Weights of a small transformer language model: RMSNorm before each block.
Each number is 128 + 24 x the weight over its row's rms, rounded and kept within 0 to 255. Layers, rows and columns count from 0. Numbers have three digits each. The size before them is the row's rms in percent of the matrix's.

# layer 12 MLP up, 256x64, rms 0.413, rows 105-255, columns 0-63
102:161139135133144116107160112082166136138137095181126091100134126136116133135132169096099131127125118103131156117131143160115149072098152117077103122143106154103147103143127172116114151137158162
136:137149098121158136117093140125157107143071125160136102144094124109130160148119087137100089153175088076122116121091137135101085112157135125134125100144119091100108135110130127091126150115142132
097:137053135135100153123154130115147156113112127133120084148072098166141137152121155132148120111118150144102125139129082108128146108123140122160135155168096088120108130090140148135140102121127176
107:143130139115078138153151110101122128085092156138112122133157132137143116114135109140114099141186144124108133137099125181125095157172121135149183118145091099121100117129104070134120156119136123
096:117144117147091075161152130086139175133132109134157143111107159105116128091161086133139126137111145138132130118151123138128099148127096130127126143088134185126193171152116121156139120157145129
100:162164086129107136111150140161096125131143148137131125142127128082101122124126137126071153120124146146128091131110153126141156156124144121139108106172135101108167172142075136091096148104157092
107:103159161101123131099124107157144099153123131137107145146183155089124122103159147151165147119145143171104109113146146121111132116118132209097098104127117118136137131149120143124134132104073142
086:144152099167099109090168144107132160109064117105114121129139118116100086092162130102159157130144123122131111154141149116155111131143103138153104143181134096142143137103137137143139132111166086
098:133184124127127182113196168111146091142147079114130139090123111119132119132148114131106165133170112130166112173138086094120153125108112123134120146125153156135118144134136117115110139117158111
100:131111127158119152148111112090127148192115122103109133128089142119134080145132119127150167141151117158159067144136136133158179136116141093123137133142119114100089089134135129178111118111154130
095:111105116151124143121135076093146150149121121096154140092121148125098142159137104076139170074170110135156119105110118133126149136146123117109098123113162102112137104141086083080130134145143135
104:118088145147103151158096158118156132159161095137135104136171156108110126139120127111148153141157109108146155129088116145186090129137134111127105141127122127157115152149180111086114120085141101
105:153133130078091113144153153139138116100110119130092121181180155100075100098129145181117147120154122088111129134119122120146147144165131139130161117119115095126139118128147130152088147120096153
094:093073161099152122142110135131142150121122187154144113169144089132125118114165146140147112132173090107151158157165126160147104124169145124095116122113106136121139102146103137082130134125134109
093:134159118108135112090101140137170148145097156110113163093122113154145138133153152199154090132145090129123160103135107111145134113109125086132122119134126140178140120138128077160156134154125149
105:094139131136109154129109121122137119140113061113138106155140132148117083106114115135108166130139169081120095130160155113145090122144110151124121166166088122129164140132112099132120123115168182
095:134137113130144165142148109140130153121097131137135149145155150157152109116132129164077126162135129118148114175095175113105097126145144143125152110143096087155107111108155098126193136153081123
116:119119080091125122141167135127113093115116110140149108124091160136096106155163134131149091100148108141123120157076157116120141119140152118140085090128099106087154139141114120074089157125121123
104:169151096112117161126142143151100160129120125122109121131120170143152088119101167086152118108102155097149139134115154124097133123104152129138163121159117157150091135161142104157163112101150182
102:149098164118160152135148122144105161150120159130098085115137113124143121147091147113150196164134147135109102102158175127160100153130117100131133156115163122127085135106147096101136139118156128
096:127129160091159140104132130099130124125132148101091127131122115117130154114154123099102154099117197144120133105152129172090166147163123168165113128134118125121181130148125077156100144121149108
106:132147137090128086117131139128143145074128134126112122134109069170087128112126145118083149146166092165141136148138165151157132153148123125119106133073161135113145134151090159147119124097116134
104:106102129111117126135171130167102142128119107147155163131122099129091128077125086116087142124104120136089127126144141119150098117110150088118114127153113169096109139130168091104087087124109093
095:122084124179110100124121131146121091141146105079165111087142159184137130113151127093129151155128125095104126140142082137134144116144171115123158122146141162120165137176097136136140129142130115
092:143105161119112158134099149183155140114145086131103131129095160160086108124111164119128102104132146109143120153108135121106164114120178105131103132141106098112121130170117084105156103125125083
095:132120131148150126089109156085131111118125112122138096071122095079128151082104158172120107136123115110138145095169139130130135129124123159133165096150157139097103137136134100098128086169133149
093:116141096156186102103099150102163110113127140136133090131099126134145161136127125137154165146118130144164153128126133138177121117135121144097097144125183121170097126136118103091134184101123108
105:110136108115131150112137130119103147139078159125105148149093133102128126132120185159146087105166154134100171101095149144134111106116147135126109105140143111109091122141079111158122155095106081
099:118152146130166092124134153119121150187128099169132102131094082174125086133118153156168145171150126151174140132148153117111112143126161138121132143094124105137146103107111109116129105130135164
095:094116107102095142157107123132144132117123117201149141126151130124153158153110146150098123144168112092125119143114183137150113143089155135140151119100160134103107148119126163154165144118096090
101:145075150127141142107115161167102166094105148175095143139117138161098147165128163115148131120098138158133152155185143146143131116109128114109137145131128157137133101102119156111172140138143164
087:136135141180109137121149154153097146134148109120108122151069119111112150109113162079090117149091149141151150110112110121130135159143093125100157111127120133109167135177111142128118111148124189
104:135116165133100113170128134146177157102110107135133118146169158117107154145108154122132139138120081084112138134165103109126105096130072143181150123123120143143147177117147140140146147139137089
095:140156141101142142132086106103154112100101134131148171125146103108125136152116149113098115149108131149122137135149152164098146129107096118118191099138146102114195088144124158144168115137137096
102:150094121111122131167162097108138170132143129171129100130135130120112175146131142158130146172120176118146164137156090148122120110146148130119127137117122117101133140104132143134083061129155080
111:152170121134153116121124079144169120133165148068120121184133109103121092139128131126140179102103129138150176145141145118105122124150174123136149132144145116101127140144081113149107114111157125
098:137105174138153138139158121098138140125153106119165152141134134139140131149095087136141161166144133126141130123122105151093166100127150108162158103124150090145108129121092115190070091128120132
105:150134095174087125176131132143174108091140147139109120134108139120088138142129140149134139169092149128098137121142098171158141158088124132106150125131146135170127115165128101092127166149143099
095:075089147093125140146156161158102083139140180135103142163138106144149162144142104068094126112150124167106093112151140122121112138134144126096105120128131138114142140124132139107096106167134116
097:111159132120161139133147130157108135127122139171092124135183115117116111149119161127068109121142119139102138101132154160120113139151130152132161152145171142156139186106154170087121115130088139
098:139145137109137088139170091099140150113113139136129148141114094156139175121107145113119166119104153177108149111120124143129120113134086127176186106122123161158108105140111097116084116107101139
098:100148124133126155132123107103085118120140158131144147113127103110126122134110108127105097118060152117089115098157115125121117157143110124168121168136089140121111091112095144151197141114144172
096:113123141141125106149135098117132154158148109119143091184117112124137125113165142107111085147159103083113131156156168095152122157119163129127126161115146155146129111157125096128153156154159072
096:135122130140132138113166110185166143072102107137135130146111141133093132097127138069120101157146130124089134158117103123083126163144145140107131130060120174120143130133143138118093116138126130
097:114099133126106101140103147113169114156157106105111121145156105103133123098154094151090145115153122096117133109092079129124094102137128100079079088166172139120129130119124101152117150118128112
098:124139137144152123170126111129112127176155137169135142137154156147129172098117158151103157095147136083106133119112169157097129135162125128105115186166090154161146124132130132125094118140108103
103:123140100098175133123157096164144130106125135164109157062094132127096153129120162153102158128151122129138149152141126072171131096123125108144149130114141093160097120122158102110148143123149121
097:152120162092167133110108094140124142114118142118093102169143125136117077125123145121157123123128155162099103125141109110101168106087133103165092140107176101100107151172136119152119163137141130
092:140144177152087096143094132148142100128119119111116162129135111077122165132116151131137096078142144138102144141143153160122120134156160124128116165161114082089155122082106107133154127160123113
090:182089143155131144147096098134155131145126135132113133148153105121068116126130119120139123086143091118145099113154144144117143103095149123163145085089161131120137167166139147154123153167132158
088:112094138157176070098121108123118154127143077133122177101114154148143104137097122130087108128109137110145097132109180132107128101129105102121109107118146139154115123162144161124098134092156132
109:118127123100082155077101113091129179125083084136151124090121118112123124101154151151131115179164115118109158141143130126116127149158092139133139093119135113130159127152078126110145135128161114
098:099145132182141190130131114108102152092132136093126165134141124106144132136128130146143118114167150109151095124088145156136179119139151130128156122166122125107154147145172095146138083136151097
105:108133166163122096084146104177075095125131119117143151102095144132122155127146144104142142124125082100088130117134109118126167159097114135112093124094120162144113093124148159146164109144119138
091:094135114109135140136119137086144116085132141150142171136160111168110124154129113072126150109117115077142112117169142094135152141099181121138139109168122119123138129100143176115105139109085121
106:099091093111103120143150124154190140120124121132124115118099141114115134115138109116177118153121146142085183132132135120125132103142139111142065132117143087126117146074139131138085157152092136
106:164161154109127096157163104154151099113129099081105127092131109168126143112118132120140139126110079150117118133126100101110149135114086112095154117146107128114169125166119132102162154102169158
107:121113141136133106098100119099125109150107097098133184102111075143150119161103149137113181116088119097102113133163119119172124123100118150153125138152164144101138157099125099130122101115090134
093:094146149118138147107126143147112077106123130093158152137110120150170165097130127125145120134093112140185139126080127122177103129109158110132117132101128143125122160100143165133178107172146116
091:096128152104151117127099130107151112105130150133125121106125127120078107063119108118151107083126111117138147121139124147136115112103076177108129128127092101152162114182136130140128172148167152
098:152145098131135195160118147141138079130138140114138142086136170103158147174122100118080118112127146168125130135131148127140122143109172144092157139146101116118121145165153125087136138132163114
105:075099114105145127149157110139107152132134108115138125132117152116138176154101136107102096113102106136092081108157163126106072110133134145130137151127148136161106126166152154116117154089102167
092:142121123079083106128128130107108096149175102154121117127154135098133103154101162119167156125153134132118129122117130167102114077153126115105107129110120067110110140124168115147156167126134166
105:065115120154144119126133137129141115127116101115124152095131121111136137171115139108148124100118122095132135098099184089145157102112150157138142152092122087089163153104175133125127100167141099
107:180146113116109142158089103126076156138138116158113151149078137168086100120115146165102120146140112136151108092154160146112111125143075133128120115165130136159141110098135095121132124106139128
102:115131113154186148116102089154127108140144111119110111077136108119147085177158082140132137132115113180145146147129133113158140150105114098173135137085163122115121109135144133165135126096114126
103:100135117129127099112093163177159170119143097158123124126140076140127105100101102104102095127109126131154117090111161137132109142074144152099136113148125156145128142158150080147153146115148117
101:132155115119119109139177155144147088102132141131128150127104122072081145137096184134153152118120146117114129138138102118134130089140099144161131142127101051156139143138147085138111143136129131
099:119115171140156108181166106112166140147134140103102127159127108153120117123103130151151163123120133132144122161129107086164101156132115126171138100122157159147175114114110116135106180130122172
106:098111112125066137129143122154144149087115112128150160112143122131139111134078119108154124175138156129118178128092127093133117142112075131163172159113161104102109123127107122133146131108117089
085:113119134107132157085130113109132171131114120133139100122130147137156120144112117153114103137121097103124125157167171124157107119113118070121069120131146128173110091130133159157144168084171144
111:161087162124141152119117138136124133133101156114134094144102132136116184131140107119082132097122126123167155161130101191154105128124095134133125142080103096131106165097142164131093125123146141
093:082178138117098137146118145094094153093133143147116146118136094160125089092125114113093095080090139120146142149105158132132155124164115135163117139131148086144138114126136145149088172131126131
100:155158077122180145073116113131137131125147089135104122133156151122115108121123110138132165169144162119107156106139161099151107086092122120137166125172148121138102144142123122172126138102130156
096:127141131112136132125164148106151146105092184085129168160161144111177116128114119132143068171143123114111129108093142078099133160115129145129117168119149108143115112120128112133156147135110160
092:059133167157113184160083116155115120149147105117149125136112134128151119124132133136077090143143105119129152149105125163116135170127136154174098115144085135146113129127123137124109163146100130
096:158135153130153116179142123152074162139119130088127184143141154144116117135088128123101120135131159128146081092120118137137085111133149106152109106139128120083132111179156129139140129172121123
097:124124139149125144113116080070099175128165124107138144120123130145105110110136118156108146174095144169146150113139154153130084135114116091136155109139129150095143164112150104112152078121135095
101:143110135141145109100127125120146157134151154142089087094109142134124111139133133115144125151164164163103108152156155106061158173128140126115111111113129130155153136110092159135116162193142131
106:129132148114193137166107105095106140110120150123077153110144131130120118091134115144120102077137128170132138187112141155103138103133128162079107115138092133153124129154091125107107145128120143
104:137107112139098124141117147139182120109084143116106156144118110112086154165126117167137120126118158093089108155127116154114133159127171152091128124159131123100091103136119101168110108116177152
096:132156149180150129100118118090151107160078101124143157146129137115114157119119097128149107127110119110134098110155086154137107136133132123129109139061118117074124132136102124098102129123187114
103:116122164114149106107117180155100154105148124103086162147139161118125130145142077090126137150079155128083103126129123112125157119111132095101155115109129149149107149115133134136127172082156141
100:106150146134105132166124121145107115114139151168129144122111110153125072072140104084118112137117150125120126167143144148146150124170152131108150142083102141150108136183113082155105141154105116
102:140120148094135104108160118123124160107134136134097128156113143110127136123167138182120106178109124132115132122163115095154134125114152138087150085158153108096109116110108150157105190159167140
093:108151106156143164095140132135103113144109153161137166122129144101151127152152127132152159158117131131091114128089112153130143146136084093147178143130153174168117136129121118073159172138114141
109:103130160080154115118110137122132123108113162133117140134109132146128102118119094105153078149102083113105128104106109140151132136094171107122077131140121106092169084103133125147143089086116103
097:133117098113097120092084127137113137133120121136142146130126129161151125080115134101190156133100126140128177108182124139142130135140118097132127096157101162127147104116092163105146105111133187
084:159145097111129134122144147142175113120098146133132082149147157119109156061142091137125112143163130119131099122112086134143102107121078102123123082094136131109109126112161158108135155096153130
101:129090141182111081135125147089151095118142119096126138157102114107125107097127119123159161102126152136159121175136094171139175131151161113088111143128123083114137088133145131121151143122128138
100:103146140093154124129127172112138116098149088147117121098164142118157103134072136103115091183134107077110153143166131119134121167131128141138165130114123109122131112161171103109104136130148153
103:148166140113129128087153105129153122138147061122164153125125121123125106124074155124118161078175120116091143116105123108117116106127162124147119113104132130139143104083141108158166095146154120
102:148145164135081168136079159156119093142146099109133179132108117115134128153131146123099138152173101101104114130139073138110134167137146113121129169118145129140104153144111169089144115123112135
104:135152159159119104161130098131124144086150089077110123133141111134128107181133188150124110152083149151149130127128114085147089104119089131146161134117138115117172146148121156123138125136143148
103:105159151104125101136143117072128102155145118155110131130161094141131173120117119135078134117114131133131155127160138144118128125156173146125088123145130162145110139146158136160087087066100126
111:146144118155077142121131101087088163133151113089106127111113133147136087164119131140110117165139114139133134135143123148120112102165108123157180113127151086115089112088137101067146137130136137
092:102166154136169120133177144121146160119152151128120134084126085155133140161148112121072089126110168139152069150128123155111149124112117140127132120085116130133117121100118100112149136140165097
100:076134135110159137140110125112162101088162109149112151141122122126121158141110091123092115103140127142127140092089133126105160141075083118171132165166135110102158136098142136098091120127135108
089:142145104118149153120102144144077143152149147125122115150116118131106130117131181091117168142185130124171102135112137161099127129149104146158078124161135109152128147134122149138092122126183163
095:087145179182137156085118082118122096132117100103107121128115134091096142158117141124105158124124095099124123109106135190160117121166079134124117140101139138144131108106118126112125119108152110
111:114108108100144165113180103111126121099088106125140112124113145155116155105162119145152133154155066138135149115109125127128116129153140156142166104112127147095122160186127103110095092137118167
101:143116133139164143162121120133132160129094127126125134131125126101106121166142117117119090128128140118153095148144050107185095165141134157076154150138126137101142153121107153125160129164104093
117:110118139134106100141145098131131134133158130152129125115108142150094139174084113084117099118177158138104082168104178149106174159141135140139147117119130102159100129134121143133106138162169142
091:108133143147131117131092112077109103179107138140137090124137115130106107112124089092127162100158146091102116157122106108115149159115150141145101141177124108107088149149100158142097127126124175
097:105158124111127120126121080144163130123125146114170103144105147087154096156069148126146102129142112148121123077120120169129131129110116107136112134117121070134107123139109083163113100095130168
106:089114132121102112182165112117100101141148145097112121111110101129092123144118138119128147146147148133125141176099123151091147169148100108144128152123131135084085074146114122119087143153132168
103:137159137136105161124130146106137106123108135172171137161108087130179156148094131098163170132125123136132143133130142154173091194148112157132141149101136117139175124140152129152143115141118135
107:150156096124124123124152146126172081118124095129122100095143144144159143102115110172196117163109105129119128124109134104152152132070125108133127131122139139121146101134097075172133114128141157
103:150142140115086099097163144129160171134130181093130127141129157133108157099115096153099114127147137160134092161143123188137094128107152116095125118101156077119128111124160149121129110125129138
112:140121122169090155136132129121091121116154126135101130094162126116130104088166121115103132099108150141173105110135132099078105093111151144134074129126128159126170152092141135157148115152163101
096:175125123155107102117130137119105106186107096133144119085113113144155159133116120148139096100127119143150151110148130114143103094138133141141137108162146167154150111105127157061154175146130154
095:119105134145145122150075127130142116173197127123150164148112135168135125118133096121088134105108132121097132109154101142127119062166091104125145146129139118147101083118132111138099122119119158
101:145121092103147104097123097083105129123151107139131175120135119168119136117169132155134148110125142081101103139165133143131146145111135127120131157111141129143117088128079110125083104158097190
106:114139129122160092122150134096092154112127169128156132116131116134074088144160140139149149125081102119124111153099126137165148086094125125083140124057120138122128159131103116133112092140128126
100:116109120150082080131139128114173138137101146181127154147116150144166129113180124122123129161138138130105164095122085118176158128140135092132135108128124140119143163121097134110111107102170094
094:105121119088161119105126076113116127170157112140144123072102128176121151124138150089100147137120095167158122113127108115142187156118093112147127137168124130115146107116164110131133117148105137
091:149102132115130110132101149134191088125150128128135124145110123113102101120067133158100122160119161153138131107095112110111124156084125141129076096130117128138171155111104169107134156157106114
102:164124119114149142141132096150139133148145159092181154150121136122122104105126150090127180117137141136138116168110111117103178149095147148083175084151126141110125100131117119142092152151100127
110:146107129113113155132137170080133073127126147146162108082081130107125121119074138172115140142083111108140131165124130113134135117132169144132093126137116096137103143101134148073139156129124121
100:107138103146148138106149142116084104071139110135149135103137151073103122108130124131106106151161111119098150107092144141124138142093134141073162135169150119099107125107093103141105146108164150
104:130142117044134088102089103117112150095163088148138144173120159126113145163132119101127144123130127163112106116115188088147149125110105111100135107134117134130146104136147141127125153108126136
099:091138126123132149140152099113126138129125105186123148111125124143148106143091128132117114119137122178104113133130135137180105168160135150141178108094124112115143140133172129089152110144060096
103:130104138133164126127110150108105144132180189115128096162130132117125149144099103142141135119166155170120132125163081126089111074115114077118088130140158114094141128123125133119160155133121127
096:110171104141135157141114162154165115079157137130119139128168123146130074136137135148107092138140138132172116146108170154138111100108155141124134146170128127137126134079111099133079139170115119
095:137148137152121112119093119134125115123120129104112102120101118100170106157079151122102137123118090120147130116090145162084121144090110091118133144127179141085151140149111117113062116146133172
105:131130135119122145084107123149111089154153123116142154163088104103137094165125176089093096118104132120111168108138097123113103126157143114119098149109173108133109104145070135098121133105128115
104:148121166119119108129105114148103111150098140116110131088110137095101156159139095125106129115156085124113101171145099116141172095095114136096139114135142166129148108051146133149126117107147142
109:177174122125114146085117116108115070118104164122097112120126111110142112117130148118155138114158120147131122125154121168177166090123118125099123108123160142129090087087138132117153132146116172
107:131132099093132091161126129158146133114143127131145135156151089137122089144090172132141108137163150140151131101146154148071118146147114128102150140105167158173119166123134075102147116133144104
103:118144151139136175119095132122114134134098134129129117119085107123143152116131093133095136111121147146162139151118078168116117129176103142140112119145104083107137112092151074077090114119095149
098:062105092138120110162092144139108094096110150106122162136152150096141158124149152109123124109164148136123145162130116098128132132147108167090124132149174157127160112105114094138117126174116139
100:100091186150128154112123114132165110127133121153186121123130145179153147148124137135158156157129125140140146152079143124119121124091136140157106138096105092139135105123148144118154178165097132
102:143131154077105119121121105083141129122095133136163087154115104110143152135132156128124133182105111109121144139149167129123107132152138162150153205137107152117143139115122151154088116106159146
102:117113108130137131154146117096108120100142122155095130122117099154163127134106178130184114137164118114134151117118113148169097105092154101107126085168104151110137151133100193142146126155121136
099:121115155153080124133111128121141112143133122159128103118119133111115142100110111138125127157119152069161167212143077125111122134135138110149115115165168114153138108103097097099126113149151139
093:118116195167162110136148114107136152125142112127127123135142164154125163157093151105110125099150086128153126134167138111150166160143101169136144087148152128129180115134125113112128132088149114
084:138132175122123157117133145131111139120119130114073136103111175132109114149172126181131121145100128127115136125125171099107143143055106108141138148109105100127136122135125131106185136160172118
096:145147131147102151173121114107149109147122173130142071073151171107160122140147118108159151133125113122167087100119148115124149113118117149059131143121118117134093141139118152123137135139093154
111:138107115096114112072072151130133120132106140114119129143104072145099112119108156142121155111085152144124104097165132137133106084121126129143107127126129116127054114121152108151142163156107141
086:174095125126129123123153142145124117121153121112135133112088142128103160139116156155122101120132101164086137098111107064118109156144147094107094091193166134138153139142155151129138123098129108
104:098105096116131133114122144142126149095176159140126171128156160185104149153095123124123144167129166145106128097121102116136130106141104093090128087147162182112149100126160120135134109123128138
102:130133135151141157143119130132102150176143109106121135105102151128158146125187068123127129086098140145116162159115139115142067152117098147140141133122128110113103133148114124083117157138108181
110:134109123111168106145095161167106098122104156142116119108054165100112144130107103147108123110135104124103106152100140119158123110152116115103106116104154151131107105139144106153083154093123092
092:143146120172094096176118139164138122119145144131130093152160149118083120153159089102098143128140134159093112124102128147116106122129136121096165139129127172108133116155106167095140154146117077
086:113133126150115158147112132135114122107091129134122150125151075119138114076154147144124127101106130149150106137120119165101133127104094169072142186108150118104159102146149151092157089145103134
092:134128134116181130142159105176153103141124102156120168069075127164127141110114121144112148115110127156132135129099156148127123151093120101099191137107132137112148148154154143116129141156100141
096:103097168166128106125103110146112097141127134136145148116118152153151110131137124116135118152148176121120107091143122097094145173111141169095097147133140116150156133114165084117101110164121188
087:110132142123102193142123138151137112085145155172150160140151098138154110102140130126138148129146111088152098115166115142125124105123143129101133143139110121111093123121097073159066114112095126
103:096145131136117136115089181129129145090144151132183127100113152137134116138090098106110073167097130144127121131120088170095153086129096115160152138109119164126142107138132122160124113119146148
100:125133176110113122110138174127167141116096138139106149130131120152158185124130141124113138108098086094127117117155120109145145155141117100089113107173129119175140155131119108114103181152098094
102:109133109086136160129073131107121136179151104067127136145112129132119142147147131100149126145143123110183086152129089132133131166135091131153155118116110108131101126128135078163120104139137097